{
  "bias": "none",
  "init": "uniform",
  "weight_decay": 0.055,
  "schedule": "wsd"
}
Each number is 500 + 50 x the weight over its row's rms, rounded and kept within 0 to 999. Layers, rows and columns count from 0. Numbers have three digits each. The size before them is the row's rms in percent of the matrix's.

# layer 4 MLP down (transposed), 1024x256, rms 0.0163, rows 188-215, columns 0-255
104:458500594501494590470570442489457508543445571549495496561509407531408472465420441556463586491443501455589560514570537571547499497440508484564470604449440530511423497504549531466520482526530537453536489453432446497572449558494472488477564448418516562489373456607520517533548518549464699464418565552518456479468487506571491476512485544512492549509373537507533470540434515476552527420481503433525604545486548482474485497474519558620569503534490561460550532502495456463513450469491529529548503554436474539474540505536502478390530479517525529535522455466543544628437522596516500526615418542521553494460456545518458442517544458540491421495467618552505541459555604561426478456477519431562520548469491446470552590484561464451553553503459538549537486510454487432440502492441544
102:583504568466530482477566387475470525456526427491494510470484419410563457478538549460550467455491447567563497565519415505542523496567544469461435556489439446440501482533524486605541524573505564483491592585463522494468518448410512530524496497501493506492524467576473500492530512529451530488456562527637351454425498557548550497451517503486481530500480538451517533393476459582476536493485498487461519492572572573519396513582458454496501502533497432593487476499593480438536506544598563502386491438409494495445476505527429466530545532464493558387569431554494531456515479508499440484463539566509497464548545474511564485418368478455393451445536502384459511458415505463509479579476466476494504573614463423429396478540510550560480499495554583521526457409466418475447548506511547
106:530602427475532511538442488439446517615505571485504494495510566389489652508473520518507444489534539530453567519449598492566535475538538508457489625442465452521485410550448463588449469509481535471521506546562466556549615480523431476517490562499462438426394435494558432484522532504531416435431443515503458491492628477484426580566503483450466538559467552537538515521621496573419547494478490583523521475552477482431466523421486443538544485505542405456445440478426518495559606502528567490427437477509472475487491524537494518448529497452418503567467443586471507434565459446471552463413377509511497509489536573432466464563609524496512511488504471518490587489493502502427431571528532505499609550503525540507464447564577578557479486540482456518496414428542463493440518476469529
106:410477510534494534532494531457444548477466493396584467526462575500550503547518492488602470495483591490463539521532496555463494532400505438443480513474495467571634461451554511536509575603546522582470568522474540516544470522502476392515496420555531487527505508453544453513397426440542485513421507436511481579535390436455589566501468431595593502461483493446458390517471482575478449472531519529583421566534469552567468507544376558524487521540421472444489508479480542485580455571536451495530558580481498480419391443551469534464436490605428557564488447420513486527522592448500542517427527587550524558537512503463465457494442469503443469496517523550530493490628478610588558487500477546485542508487590535502539540474506471607474494504486595561503503526456535478477447524582515
102:446526571473557547516442517521526518552506532473466538451429549473517436566537474379504548502587479503587531514439537570407480543555461494501485485508451497345555571500505462526522566440562541468450508496498499540504495501507407554488581529516505503506402472501491592483572514437518435497591453502485427463442579501436552459514613562485483483550511468576415469568482510495465496474376547502495510481509546498517468473552563450513476534558530471505583511574514562425433458571491499484476479426546447346525571490591517427551506491389542466446501532571530470476483507495443478519486366424471515517523470453520457490494468594493403524514443557561495531544461508533465475509440532535495480640582533466444469465613542487434546535532562517584470516547476444417504566402422580
099:597573509407538556621466460556550490483527444512508518589510494415480410522469485544603502544499475534498514480525545433616485465422485457527554574489493482441495546424526478436577527485585546398506524478473504527428565436537485457507454458555449474538552460535498602549552495510524447561527497554545527501481554483451566612466500523486505571517508513460388421521503514549420601555497600530500433568537446461513472483429516440492467449439505411495528504441664606618482473516573489585494471543416466518514542560508469476540499475523521506492538521460480519529567426480533447453449459456543510541512417545404591535443413482483559515485502538502530457425467486531533452446511457552536556528496453590531447430425549517472459499476544481458441481462407518422460439532567589
102:555597509479446497535444505504470506517511442505533498490541406478461525502527473402379542449457506635488448480535438479516505493417550515475554547558508453490545480539447506591512494595460512503587544466475416495467588496520582557476513509404518469479501476486403421482465461482403485525422506417549579549592394507491502470365419411511373500432472536453531518436468502494461485490471525465538510515459389445428458511547522478524527440539472503484497508576437454527504559520533470492535516496538455508534483575530507478465623586438549479526482541514370518502460427509480517495526450515546500487593541568526541521502574411563481533516475419527536534453437440584461537433503400523534487609512553595545611520430566506488483476415508516495380466531498548545496562561502511
101:465538500428503564502565464484477405498473535471483499548479484516513480432483476521521527558542607426400477491464585445528479455433556518528522493480433466466566558519455416575554413576533529460517546527484452560556529534474485523475467580436460554535526449510537507549398541496532448474575518482547492532603418530519490578512426481533493504538465501548465456471488480497525509449463502456459508495581493558522513454564565434438456515616588617399587522504478485555538534476449444523459563510509552475484459420447570527408494456472428452545516573523459447531497565414468525581547515453460535380587556425495515556545523528497454515542443479538438500570524586495478433526574578549523420589524527577570521409539563402500530585425577513568624431506471493477548517596477504
095:592547583525504493527538490524544491472601581450622428542512604522500490537436473512582532514443586480495450481481515526502531448483494505576451569443456503394498537474476491530439390485564520490556470540499498512451557601446571525516380545487566378511467590515591518381685489477482522534466498530515524476506555527505467470496536498590527589541467469490558474523541504529483509516646495503526507484412510507459483492526526426546506492487434574541464576483543481496539542493527501399501541466466543533573494514461467507448491371535575490524515480449550526531559510469515542545441439441538435518490461489477542431518447505490598476473545545455486497531476441542484517500462537515521502555418572515621544515584555604536478422427451473414457503416604570460429504529550502
104:433500550537516516504460561512497540468558522454607555506472627560554467503440496486482545581498511537526516475548549480613532558559504483547535453572450453536414454468470511473472416580525446481589531541478473483599474518431616467569487545511551509522471471531484492487514467512516485612567578605479559442552456442482484473556563530494428456603457457642490511484510502384470515518544515464556476435464535500517478590471507528567456515387419553418527581500589539502502540572568526447450469530457495519526477494519504447466433507412543458468523464483525587493522475427511411523459484523558443486409435529398496434518470432572515546487475553547632521424555443499465535422627477483496534571527455554585462548526527520484531506535506555495522511589475538465491537517544393
089:473503427529386502428473499496492619474457520551530473503544537398460526494544577475582524581472471448468538579445481473520513474545457538408427497502477452383523480472505413476476486458512382435453421509448505478479518517601453516488526562530487536581549479511438573501548513496513453553563468536429562454457451536442514413474454527467463506477501504513530484497475489459565473485511479488557603527493527357555436523480498477511495564595465502478369530487498463496453519391474458470469424407499543454444533437548452530488557537515490492507573416437421490496518444521466513479519513488456487563443542482518451473379496607476485605580392454562514592457499605522484627460497480520537491541463496501506569624444499466544542505421464534421487545422401436506530529485580496
100:383543533552569532473549562525429558484430555487493467574440483475430522462365488436510440445515490518483496500499499531535513507507628542514526482454482477530543599481485430473507445509463494508489538428445617489452473575445438535598504480530588489507495508581568499439437565462543550502547554515556507486484512545462511560440505530502503540439507529468450508556574496547477538462474633543513450465583529614539426501505400466446482544457509489467471462433445517609533450477489487522478377485511486468530535474549509479552633460523506540580542510470468463449404562405514419483512616526482489550412516560533497485342454573542517403510498420533473499450498526515404561483517504497529433434490584506530615428500502426502445447449476464412440490468485492495507514535422539
100:484501494484466473547386555490525468548479472536537416516571481558481522583441562533507486533523432560449591437467491491438451506534528466495517530493470432469482580500558477442412499538464525460546371488425521478582541465434532524542315488601550353508486500485548510345503514442469501512554527465532497540551480530485553524599444445580579455404425538500481486366532549474502531505569578530512506540480470412465467415448504568462506457546445468634473515562583436501486558511414537529516491528403517570460489480529470570527588437540492512466453485485452545566483455484472606517506487576487520471506539502484470449458522420597521454441508516439460468502453500508531555441534511539561517524465577485413483513511483456576495492418523596545498539568491563548467467496511529
096:486513555449452472563435487529399487494455448482604503597439500519571460489575444476502514533549406568501540590527498556491558454444465482455509537488626480552557550452500518426481508428520554558505415481519505443460485601452396387508447519484499521499541477558555539596443476516530497527593472495463575533458469473454497481501506486474538489568485540512610452506430520505485545473469502517455485463476577507489508513385456450647465454468525526533426478439525516408492508487543472507372487497534566544515441477409508455498505544487502473510535547559474461555574505582486543520551536457485554547480497456550626519516478442391500483530553582532516516450462563513359454402441513414458389587503573489540483463507544429543457630507427468537425497505566468472484487479564489
100:524418495440561448539479520421415523544445405502489387439431506458515530503504573501457525581564520447416477562462588544486501466513495556506572510500476545515519536530457431565392567483530586540441493531596628556499539571571394480437449534518547420378502525478523571512492574508470528519523489518515465489427494509568555440389411447578479451526476484529514518545489569482477525402615468516508498456465541504424429436469480509569481451502523611462476521551500469477510493527542456436513575590477456370507514453516446504554437526404630424503413507465484437558433553517516537515489538508521445516476542485464453514527503449491499541498453471520642578479445546554556537471514571498472519472530492519488540477593470501599567484496436551481518487446405502483426510475525508
095:489492552574471465563436586486547529456369442420593450458446558506588554512472495499504605512458483497503497635462471470453508501570476513535497590424446541605496498580466511558505519555491523476518489494536587519444412460581575480587492588544566578520583433464499456347504515474479478516497449465484523495481585454450405522532457530522514465526636506529510562485465533501474423580562506526509560481445449556532515443496394462517489521498495551560517468500501481443561560477450437478562406435416550583571546551567498491521515442470475544588486525469428488465470542329474520496527544449456506513505502432579470564512517561547445483404504556500428505494498557514524507442549518439482462523566426545531524495430524518505537530486493555383477481416552449515523532504489543
093:490478532563369558475459491565553522518581483508446509512518442494468497504454484458537497484476452490474569504494458541472508543488456462538419439358455533559535481537514513494593550392532484526466512498374561445564494462423580550423508450460475521543527512443586521463609425526471492561488571489532538489449496530544499586489505466513416470498481466483456481489497504524537502526369483484466563463565708464426538481499447472487435554467421445593522454536515556539552537637487541543516498504562429469511519523526489526549553565509487546498407554482413426455532543534548526535521454484496617487489477442473602434581471504462515434414477496536551539548544447618482512450491384487606504472485449534537466511531468505453507423434551578532530534493508457452463525445487409
096:529488591511543489455406430479522428500477473512496430554507433486503501512440463519484567506593451550566520434581571475571512490454492444468496467406472430573615612503543518519437443505450450471578522517553506586561533513483556560475523447443565562571431461512536492552594568501395511512518462578592486480492577439533392471553494502516464510544496394574494464419427468516497481475530442532585566501496574540412545545434550456551470547378612577473500483560494506501508589555533536489530424581478530455444501536491421538466556465548500459557485521375512451561564408432557472474478537495471518489529464553482542499475511449446564573527456545495510475508504463460436452545556497440624460541535508436499429562525575546479483466462467464472455456477520572522556578508538560
094:435512538482570476375488563466490497411536485550439534526417488541472508473451556472487556391561544504389550484503551492381464500550586463565517515495505437567445567474518552496518463519490552465512450412501554505484420482516532551360487475540455528488449497460570498598378496442419473542462499576484449500528643512507548469426529486573501418604484495479554492540455426526565544426547501511548487483446473466453502418562518421432475504529488468496498591456555552517430508466502522508536567547542514522495489428568462503538584445446446514510481434512525488434487516449481493488450558488495459434498521558560522595617481425492497512517511561471526528464549519465486541495511473416447482511545544493511547489407418506367520556642399559520527539557463412463420497582527497
100:461424499489511429538458498494460526624468532560470581540543479447566416515522450513495479614452520517512526506450563560472494588481451480486396479510509416484568450430510462593406387511494484517567497604560451460511566410525561487515539526511493427570496398443476465448481464556550502615511507561535550492502476510596573508544522533551482485477524514514456400454448485436515468570467483433474482510563510436489464400576469410392562473565512497516504461538557487563479406601540468576484590509498507505446527426463565500582553587537464536534498448489468467441483481494493511440426413527541427497482430462560544487471557490537496465503598519449523511455437498548499445590465487437461544509464443551490505475530467510522327600504542469436535524513512456450549455411548531
095:475445496545456534542546561526507476448463555409597591482566494541505503464521423425481446604435459537575547485481472484559540469426520503560458575403483455496578514540555504498537475466525453462516535507597519498479387431513593535427501547542461471494579602438565472518597480553513510537443447505414562528531562399521356438513475562542514414515513533494520531457483467536467588537542508499485527493426547603462438555475530526345468469483581476441484525482474462469478508478476535486520554496519532479446481403567482499587396437432477568584544505503573551479446521548549434373463486416557609477478560452422489535522500433452580455504547525505424588507515441522435448489546499512481490454485496490474465524508514505551550548489476581455574473490578563488503498543450464
100:504473498499495455504482494587416527497556535468363424465516437550475497559499462504535472560441500466465477556503520431530489440569517549500521612531476517386402513483591530506489475519500499488500487479438541467596544484530524520510471523582444454431564548386490393383442534485541525404564578550492519484487529524516436481432486492507518430548518559513454466496447400466512498476467545489550525451491497515448455466495457546475517510513519473589507525507552577540516430512535485483530469456562536558493566491551544446552469684570421489482553487521537473552432562516546418593518507471509435577588441491477409534535515535594521589434425494581491485480550503483496515451515559410381565466514473449405511551428556567433578449460471470579490532526555520516448643520468468
107:502561513411562454485510514483492508439556472571425556484483512509380641466537473511432466550480465630425480515550534595465578332456493534496441483460577472562474550463516491423503433635477502511506492492497561479440427562581472425603505482537484493441464554505525494487547461445530446443435446498455521560430459468561528545465557469445551468506511550510511516521559403447457471455437453500492520514559479567522491514516575497493524453492503545480468614539395454513496567519451474493393495433452469439491510529508545562463462528584442492484510505435488469539494525588540462441485409513492432579456540506537607438547487529531508535430488471478466512488603497480500401457520524471530496503402453613562506573490527570516445505504504571583442460433564483417422493587525492
100:511560536552470448508512515469489443459481445513525484542435547502445485499395520449530449465504549451518468501424495384470467455429520526552521520501446369586496444424452521548500444481477464459500562596472448416557473564466555471468467500603502485498527465517515519425513497518548526509549630501538562527552537531523461453466537515537521478488496503546576445478533520594520500526535524524520522524496441461464557487565577461529468465561445481481531614527466539437571508430514595556520499527490523463502502448536516587523383583410554560492469503513480492485424533425533597573492515475472455565592489526505532445511589482516463483442447421604491464429448451470511399421558425399520536517509499635493368589440589629439489529510434564482518549464497436538539531422416517
103:588548453529553535525466454585468586475556496459542593473463466424511528562629444621446490513516515417510553481532491511512466500439448475473442511427434412591480620541443420544478451334550524420426419426464552544450474515489416544526432464507535449531434526526505503506468461499481540576538500501607522503426536491406515513455474484496382504547456467508584568616470465444504455503508496589511470538457496428491419566469506476543530457434481519542481522545506413470499507466538512452530527515566482596653454388438483497497512481514494543531540493556562485539545458511467471513568557530550410587449451564497417548488437530509479505490532442566466547553544500513531515655536575399465479554477512512519471486475423518499483527504489525463522517552492523521486546480503493
103:570504449490523530483524488390541492475471497464552460572513462501515465423540493514545517406540436473479507490532486478475528434577442521653548608516431547557548582501502486544464531458478459451506427491374486435551542444569504493571507475514472522475506468556491472507451521423466467433418529477484527515436530400570388470484511561597471428450430493402410477527456515556503434564477547505499572465471490456500576443486457519460514631523430477443623472531558452531564494465555480491540492387598618530533476473618486549470472466590502503479540544484541483601457514446478468539518511446524452554580499531439549644494567563488524495500531496513464441592519508526500406518528519497508511473533490492591464412542519453571541521561487531497577496554473538516514528455442612
105:595479572526512463526504594483481520573424432514489487458490454503491411536508617511518516555520558432523569451435512513543501521519501464569624511542495593552441569482476490412470470466449500609475476522464422488465477477507507456424527472487492626539440421409521470488492475497540492459485542500461497578527521453470558452507554488500524535505488487492516514503522550442523540527556485517501537486492407390560387401547431535555523454557382447477550532509461552452561475533468554523477500476415487447536397502502557578464518463470523493567525629461510483495454424551531429572428571488512533621606553527550514580598512490420484522531500432449474518493512494458541595417603481583510518471571579562510452532456521388490445470461540563590560528580561477447535508521490479
097:449463512530569557546443470470435470505442488552584509547485455458494529481526504410547480548518543533533551499470528544506407529467396462477544577392556448474580464529454520540444566567452624455508532540389419542439503488528593492578510531488464532540505499496512466521469441603490367389558554471494539500465629495475537488545456463532411419508513552528539513578469509459444461480587497408547480414504602496496594394472578514476406549516508488449511473554481539483526453534431482530513524511523463488543440522515472446503612484529506487505413566490526539448584419442550365495426480476500404504596517513475527534442575494519432514493502559512541550469431552474459511504530496509474580482565555524585511528462506505450452443463398564446420562519523558500457436487461527
# layer 4 MLP up, 1024x256, rms 0.0717, rows 189-215, columns 0-255
103:535503481417445558475429451473604496475520489469489505487415533595440505522418458580422551371560514402474407453438529514457536559395545458459563483521585491480502597472560542426443535441560439572494423483493509547485467470493485527554443429500545467487534572469489484525532483489415525581473437535391455514497485451445433436537525496590521533472526405563474424449550558462506497436520534489535553524491511431539499460502483552422487505557512536498481462467428523430493574532442503552542427615478568476493480516452440566503450527522457436537584471520479528547537599540426494478507428409469509462543485531436504534507481610510544468513508521448545495525517570454454577490467543501487384479510487463516565418334501611495410528588500490461480550478523407553540458455507496
103:528549471502507540511531546473464558467462506474438543433503528492558476478444487525523459356556368557503473546477492549537508539597644523547517433474480459497452434467540470493519542439493536479430535428564505452597428361513467483465574411506481465425430505466524455539530458499502623521497547522566503494502421442422463561421509397464554497508489499565517447518579499516486441506518499598473472475533489570406455476564557517617555436483525544554455444433481433478559563562518580453530541518531578554498490536544464573419516477488498494593484495526456473461488469600550462360455568466441591479557545540423507443495570554511525465434528501490506492523497476497484520515460565506522487504496520514457625471491520559576428484519479458379511434566448594513433534554481517
106:613505528600502461514505536513535598643459492483516515427460540441571446484434516490534496508520490481482456487529461538484517469461633494442512509545580604506538425425462477585494493521500430433465471444543373555446490450513468628502426404551524460411467503530520540514585557519411440530523497557495511536477506550530561587445460530547457425513495496494528494491467481485547456581509482506441519454491560467442583561492398503490495495450471559483557555371473462493524568468537518479503431546501475419513472395435516431481511490539520430396599523572433420533423504564497409565506576608466455434560476493491459541493521510523544530484493414515530523392551472452456535552403519520475499506583513470419473586536443538541518511563502517468504504506493456426578491579480540
101:435452597510545412505509504547482433545465484419473568490542553379543524529535506540525558431571492581440486479478477495504514659506542613521504491485512524477572552543552482476589544490502494537498525466576415453448551414540582581513460577439527577508471532586529509490456399500490519476458505505455539515600539491478528487473506566392609523473493506444502580429441476416549578473493570524550556530550466519485515479503598485567455488506523492418423535521522419500616511482550497484502458424532509567436582584464532557451541483511487495440507450478410560467513434489439466493504512543481561431440492485534449522491422583494548479502501403528601556463505460504539526644507455432495488559555530512482460530559484462496444462491551610553464423392493552429485567475521510
099:621584471520586532534536481487468510526464517542547605477492557449403562518523483472558463528514482528456536499555493453498463503610533446515527591425488502587492495477475496486563502530561476439511503511454503467544607496531507536469466366617525559469503539490423530535554471428514490516475505549505482417456525432467609492530452545532522594420396494504424436534562512485518533542543532527457573476479534408407461516515424482450604505514402555428546513450563579599475477476444543486478439462522457489594537598526496528516513483530474527494447488413535529523452504569489581500483522515564475577410496494583493461490466464591562426477529511520560469389508389517435471468395502561499516567518438417479554495527524496472459573531610534510444463496532544462385561483573465
100:481439507457512520595524469409407462464510469485532585449446562510485597616426467578467495542455477406651505498465555456422509510515447514550507466546365445478509497502473524518489524523477457569485396555432448554514454564480468572505460503603481554469475534423540454462522556575530505494405509452513451482487554480501469426556507496466512471462489500437579457499443460470483545419591511460565560508470512440506530667556518533492449497408490493507421470529439483494610516471457469546491558497412473541459495516544467541456488426500580433448440584549481495522527448558549500503458545441564422457398509539529520546500590498520549493567517540447487468547498579512531499610527494456457508473406586512434474457531553579451524567439422565510471491463470500485621493492458442
096:521439453547524536554477522429465581423592480477457526552500547449472503488539445525555445488528479617459547521423459484499532555516442525560479506535520506528547542417428517569466476507478541460433572465508526423543464555579552406517455517451496537440485464494531449504404572480436471570401526551451482567461415487435562459459445498529574512475564483493524414417417498545477452485476418456464455485515558480431544512482568525504531450499480571482533518441423486438509484553551451469522538445535515424504561502566396573469542570497512610519603527510385531467519559575482510491445548503450426525538499556405414459552463501485476549470456515489385504442474499524500514631549408606464523506546478577438487562509538604394496523547507449518488505469454439412633518507471467
095:524486525500525493483490493482609466506519572510496490505559565527403644574487539431400468487502533567474477523496510470580449553521493532568504564474448432494524545434499465461529531555465563409493483541502475560452557504486504550521426536504539504471531455474514534482522605554502488478557547411536483599496566461518478481478471446465575578555475306427414527522507527541435421416586555491425446510502540521421509467430462474548486406525486508481526568497610518456525508605464599469477505483497544475552489566499404471513501464442555539610516456466523457433439507511557532551475528438599443530467440495556451462507510437529427471409448438579532457463565479468504384510396480558430445541457452497462502476528565524444525536493523508387497531557602573514506545531540488
104:524411547434493567531587526425475450500412465545517503414513469575505504537401576514445571494464511497554526482509631456456477401462547507410530476476475519442466459510544518498544434487529500580504494537542444457473485400396466502500435489537527547438596442548560453569567529522523452510521508497484579517449464463492457491369430570499517450421524437444488501475409535530543570533541607532495396578399407465512607468549550453569489522462450497505531504605524389403495483463422460555452563532531511544502497424558542420522487474548419442478500525575475512487521576465490492553528471501512547544515515535407496502445464567456445499501468573441423530494527490454497442513468466447563515457528503571576512564560487393553505508548485481542496488548548427482608433510495419
095:495434427605497548416433592480508489592357505481488461442543570503502433423538580540457448495461572539508551501567532525431435539494499530503604513411528523537560513541484552507535580407569538572603461509453592405491458581438464625522518458554493548497423448470430365554492533500480508569459508499463446494552510457499457548463517448567512457626463571465470441440558438607548545478512484471533456472453547478502586557535451518519460431564485591436497526508463513471551459540509491455503530458460524571533544542476507480492464467511476476510504493497443478623385614495572544461384543476499553509449522514486587489526521442556580458473459519511441518516510486529434475616570501486520443460539532417517461533525538531557540502514500521557570473501483502549473487546473464
097:479590509479557531500462538487558580614521519564507616506529509536410547508466451501461555559538534455484376517372568469465492491475517469533515509545456549440544471540483502447451475445545431508500487546570419478469507438519560446456512515494451572451502450451414499396435429479457503491483448434505487516460499481443537549465520571523529428477406528548542567426486479461473489373489491367341444514472582488481531563535489467505481483484433497434463442501594515504541505490543474450417477412474488472492505442539495607456493433502501428463489553549521513607475509518539489489532544515521485444540533548528434478509428517446521507516602537539467471515494436530541505456500471506456571525490477562359489582483522564407499558578546405476495558519579510357596423535548523
098:502413447510440535385514548588441455480434546467511493560479497508556450461587510514496570587483439539497525528462388518485547465583538485522506490464392586488481483518528487481478483400534417546547524499553560485505538476523421575548528462461446511522534508503546475539497493488431470517530541568446519566468479534517570505421508475563384569471418415525465411468451490438527474440391467514583500490493464590422528551532434460575486486526489508484519491636523559581496511501501526505528525529484518562464502460523584540532491590509581570512489568422522478470408471532491481531556514450514555530516563493500578505493513593467458591545515484461571500545550516367465476609431492499480615519566429450446534627482360506513528527441527497435509516508405481438569434536566458
099:433468413524469476612514529549429467508459451524585491475515493445495480554522528512474368495453492497394482516467450490468552447530632521559508513459525448513480497472523547467609490530429479464502541518582496519482547470444481483416512467459442527526438460482503520544402537464479517514472471510454500496401567488495443509499531569447465438508452399529544458462560504483488439493510440481482509484571422461594490436512463464571448597407558493475487529494518612481470614470505507560449416500515473450550468600470457559453472614423482514421384549533524544500459466569555506444500513540503478411493612528565507481536519538417439458515565526575447496431518491601501569490565584441499515409596480538404537516448499577491426562515342532559470532526469443497486483505447455
101:423457448457539573424502424533566485522485531507540522538474541500562547527478428560475422501445549521470559496578422572548488533494532525475471569474589532550497491450444487541489483512427464488606503571470476467458565446493569465496598459500508476551422527557438518542519516488507460572420553532554480465500454605508474599491514518505478614441486441536583457564442470474482527483526369481478370486449391446622467590498484507441529512404472570548528451566519494471459450489503469380479604500487564479491461462530388460494503492468457570576421424530506523481521526452536476471556465449514545462567480559571547526479487552406566438505586519432455572491563421558502530540535468479505485461449429524554440525476485406497490409491454472605482410531493473585549492500503575
104:429508573559493535510571485524652484512512492530588590441562484503570496501511493546486466500497469460575481542478439539459529485480519425561478560462517474436538485553467463475524462456481442473437439546476508455528515437519523443507553403491504592528397495478399455563530569546511475480543532470518561506455431637467513464556453500450494469573551425409502539481476465464510471493456469475605479467533477452579456571450499573549497450512468549465577549634489576479496578502510444441493461504465514571472461526406535479513495537560523459446527542458455485522430532595440469470531508517513533447365411442548480624577382506492509379449461510499500530478478581416469541415533601558430601458505510449418531512451540530521561560491467507487474514400422564523473493477471454
085:522492548421411498506540487422460495521408398433491536538516423457426428550558490507460526455540433493500479460489468436497518491574509458453458497383479516518605508453501485496465537548434545464572409469532541386509482570510535489469515521423531495475444599382513417521515532464546620564536512526502522593431517504582517493444582489558552530483414455430433410463533456375482619511522556515510427554492451453442542533514491503556411488587597438509498535515511488412404508493396554446570484456495518536494509449508505512456598472546409500494489378575522541465433549499421488466526550441547573515486524553552546506522528488563504459438552487485487425551429509554475519506523470480409515544469590508476484464525515525468555539443555600450480442439550507518440475500461539
102:529511467508500458535470503372516400484419538482516518548543503461487524549477436458516460454539593472548470470490454543411507595500500429486517504631489525418528448520533468541603565519616606552513515468511476457553564549510487538522514488528567527548547551524496533422482450611524542433513552529574492491477566485428530505545455473497489544607495534468510355476458490506459434639442503555519511521530533401430431522474518470462543484479513451399491524612479532478525452376496476440445447491568471494529497416480450503547498426420445519507559557456542552514613503418472469518475536470517516575429601504484464532532591443513502534504419483561559489443474586496559505421495496446498472523550433470495546497501453498413478463490529500613407612583453473535498451472457516
094:452496485542414513562482460498445488497454661520596604516429591496560518523508527499409531409477438481477451497442449444490506506467485446468589472537499517499517481436413540507498506562512451481466456521533450496428461448447418530579552560433531471538548520579567541546485511427547489430502450486530532580506493480537552493448574508521520418495553650527620534490465454530496532503475536415484443524477528614524460530530556543451455551504489448539437552421421452498564525484444530483543549644501574563535508433486483561491488553546467562471585540389476450483458485566559535471533557481501580475575523499437430452487501507528451503444536533473456456468594467482485531532512518480454486543485538450576457456591500528493436447541577584492638476513454603621488471519483468
098:573459490492431507490570465499435545486504535538542553531556542518506429479558522469603526435532362475607544409511461450477504525587535429391597499470508473477597438471473565467445532509442510413474524441493514575413560491516461549544525408514434570556447537559396454556458460413527450482543586537443553433520493476553461546548477496472550506454457478495507511484439511487531422451531501382443436519518541486560464548485603453478466456540562504499595538509517530501522509509541478515595506458566546427517455481417531497510447415519503392501504539492443506392552459525602562577510422453497501414550487557469464483466489479526601373498493474448448489477592483488547438529454526492566537557519452487512472493529552489539421569518551538469529420499484461392588446529442531
093:547502496461484458524458547426447541485455402531558462494402499469456516456522482471568544556522546489523575428489511492563507537483447537526492530513509524498517443458397591499492535486584567472401465491504442464484472433518518494472475505555582539439469540394560473503574498501444543486464535528511537458429489447544624515543513515631595549461463521393635533546515574452562479505492565601578541491452605452509565434525571534561484500520518434474481470538514540447431463585476547545589536524489472488451441455441503489485549501540489486447497538476421596479511520515510527617549511513497428534518505595492476491535550580491557611533551582438587488547497454507473451504463449521556549403569429577564509533531553419505483496446473506542469380613554553508504567563514588
099:499467451338479410589537477451571526511493472487414555401477524467430560538600492460485546493524545535447461594401446438516585449461558480573532596499518506597448506484446486482380503519451550588529402484573560401558492472451476492429501442500540523508516382444431461567483535435487497458547401457431527529482562501579499387479527462544423496434472421517572532469440438454500481489480552492460499483488472495401450434441445487493545505520535501395550524449468601472447482532486485468444521510570477515566463499492551489575448493463492430452447497525520463577479538468502455481498530519572501459571453563550511472508534465491542559377493495581482501577479478479410502463469443529576451582547532478476510604457543353492529532523502461492453550513531501461506535502459502
106:521515543463443520558468439469508434537459530570521494537541541575572506437522429443559548476467569471585437532484464500591468477538479442571450468493467485600435454504472579446511471539468438434511570462534454429524547481509527399469496455543693510500404498451446480600518515519524532488489549495447518514507550549444555435555415539532421558530421529486524566471634502472473483521482397490451536426324582527464514519478523511502471594466570562467522495509536510484532521513507452573522472529466506497452517627534449456603506500486400466454506464495513459523541550588478542488457512437487449562539440530449478441624501389477566531490448516462473500461563441476414475513496577517501515585543429420575536539482491457520536465532545497522508464516473430543559520435546577
104:526492481506534522505485547537453475541417480494534451527436514442465492510534444470421488447459527478525466524516571524540512530570537500480545416498395490424500529382521512487503481369429564589474531537557524557488542504478420541508494476412553438387508540539602517486429517487526565435466480489455552402500534505413485497384590506419567484542583527504471459509571662503552529569573530411551413474450545469620452434479436584498517516427520447481535491586461465577577532461458460493485466498459510553464510594438518552556468482508463453502443528626551463452491541529363482457501514519439489506389447463562444484560444491570500545431501418442442564573535468477520571463530531472522448486532504485532519486474516530549453489457582427493449493508428521513457489505588474
100:389449558650434580505445471438472602449546442475469454507479529499512534523517471521499542452467512513492541505462510485496487499385562564456509496600508437533490458536499521466519508613607489520493512463457436440550459391524482552441504516471504486443536476442413474599470521541503585391559416463475479498546411504476523619561454522506530501503584488556426479458534528487529508455492494417496531489512562543541548399513520595467461540450489498455561554401505530389511585439461473443438513553485521502407530520491492475442461565434507570491481456390535471561531485503457475558485546488508475475475478525452387525588481463586499431515519570429533578432554510522597360521503555472477478554480548536519462541486504493636561506570482599530478454454470550482465441523494505
103:500522516438460550474618507440505563500540427567402561533463530483581463469470444524496517526481509389487519549489461557492410510501580536515551423476499508475468500493435535556467541472509595477480544462439517482429563443434491511539494437558440560503407421417478495445431645498531502435533519553433523444477524501463560545552528480450483498443508541515487570508459519540411536563405431451544499406524607509470557431466556398474404520501506500516552520441555470608582579426485501482468582458533492462521463514458510470477519585453432417486500503417525487558413508478506533509500493468498428627480577575450435558518452545514541544433486559593442542514497520496445426508509510394464392515541484518468496500413484482426431506535507519519470395602583514479501542530565549
099:506464560591458436497488539539512547588467493535482488522476495530405445435537503580449559537523506499491593448475485475460577468508494543375553465542567557492508446545466500571420541470555555457552511488525399449494554492474469460456539528495513472419475523453518439571493569575573445469515510451514452506473535452416576505568521596494541497490477477545431426536523478509446527472523400460417493456414454494439534521538599449415541443415399540415387461432496547569541510617456469494576426561483567491489479509483492490518514430477523430517564458555395564400503548523623485554582441510495538526487453527460554565455434522541552596527494504497443474472511503534455438533516518547538403525478652547522435411471537503554466505557563496443548510527524455441484448506564508
096:462455442405431570450509562522590523453487502480498529539481451632473509441547501593526507502563509403461454608530557524539536495444547498470582422597539483473510471459449420446456430447542489559515552525471494467504437465485498457384425482532544488520530499500497524519560468505453614526440602598522524456540448556493412391536504486472514580508496508532537461450609525447483540455445477562516457496547486491556500577543518441577512380469454504536433535552553521487511389473506494525512577553439439479475508477397521589532402488486500439538458465569593508549460482491470518424523564500574505554492543523481473441470503562424609568443578429507502477498449450471475449553500515528457497426447468539488526528520460494459460526537506481496395440555473503535587580627455579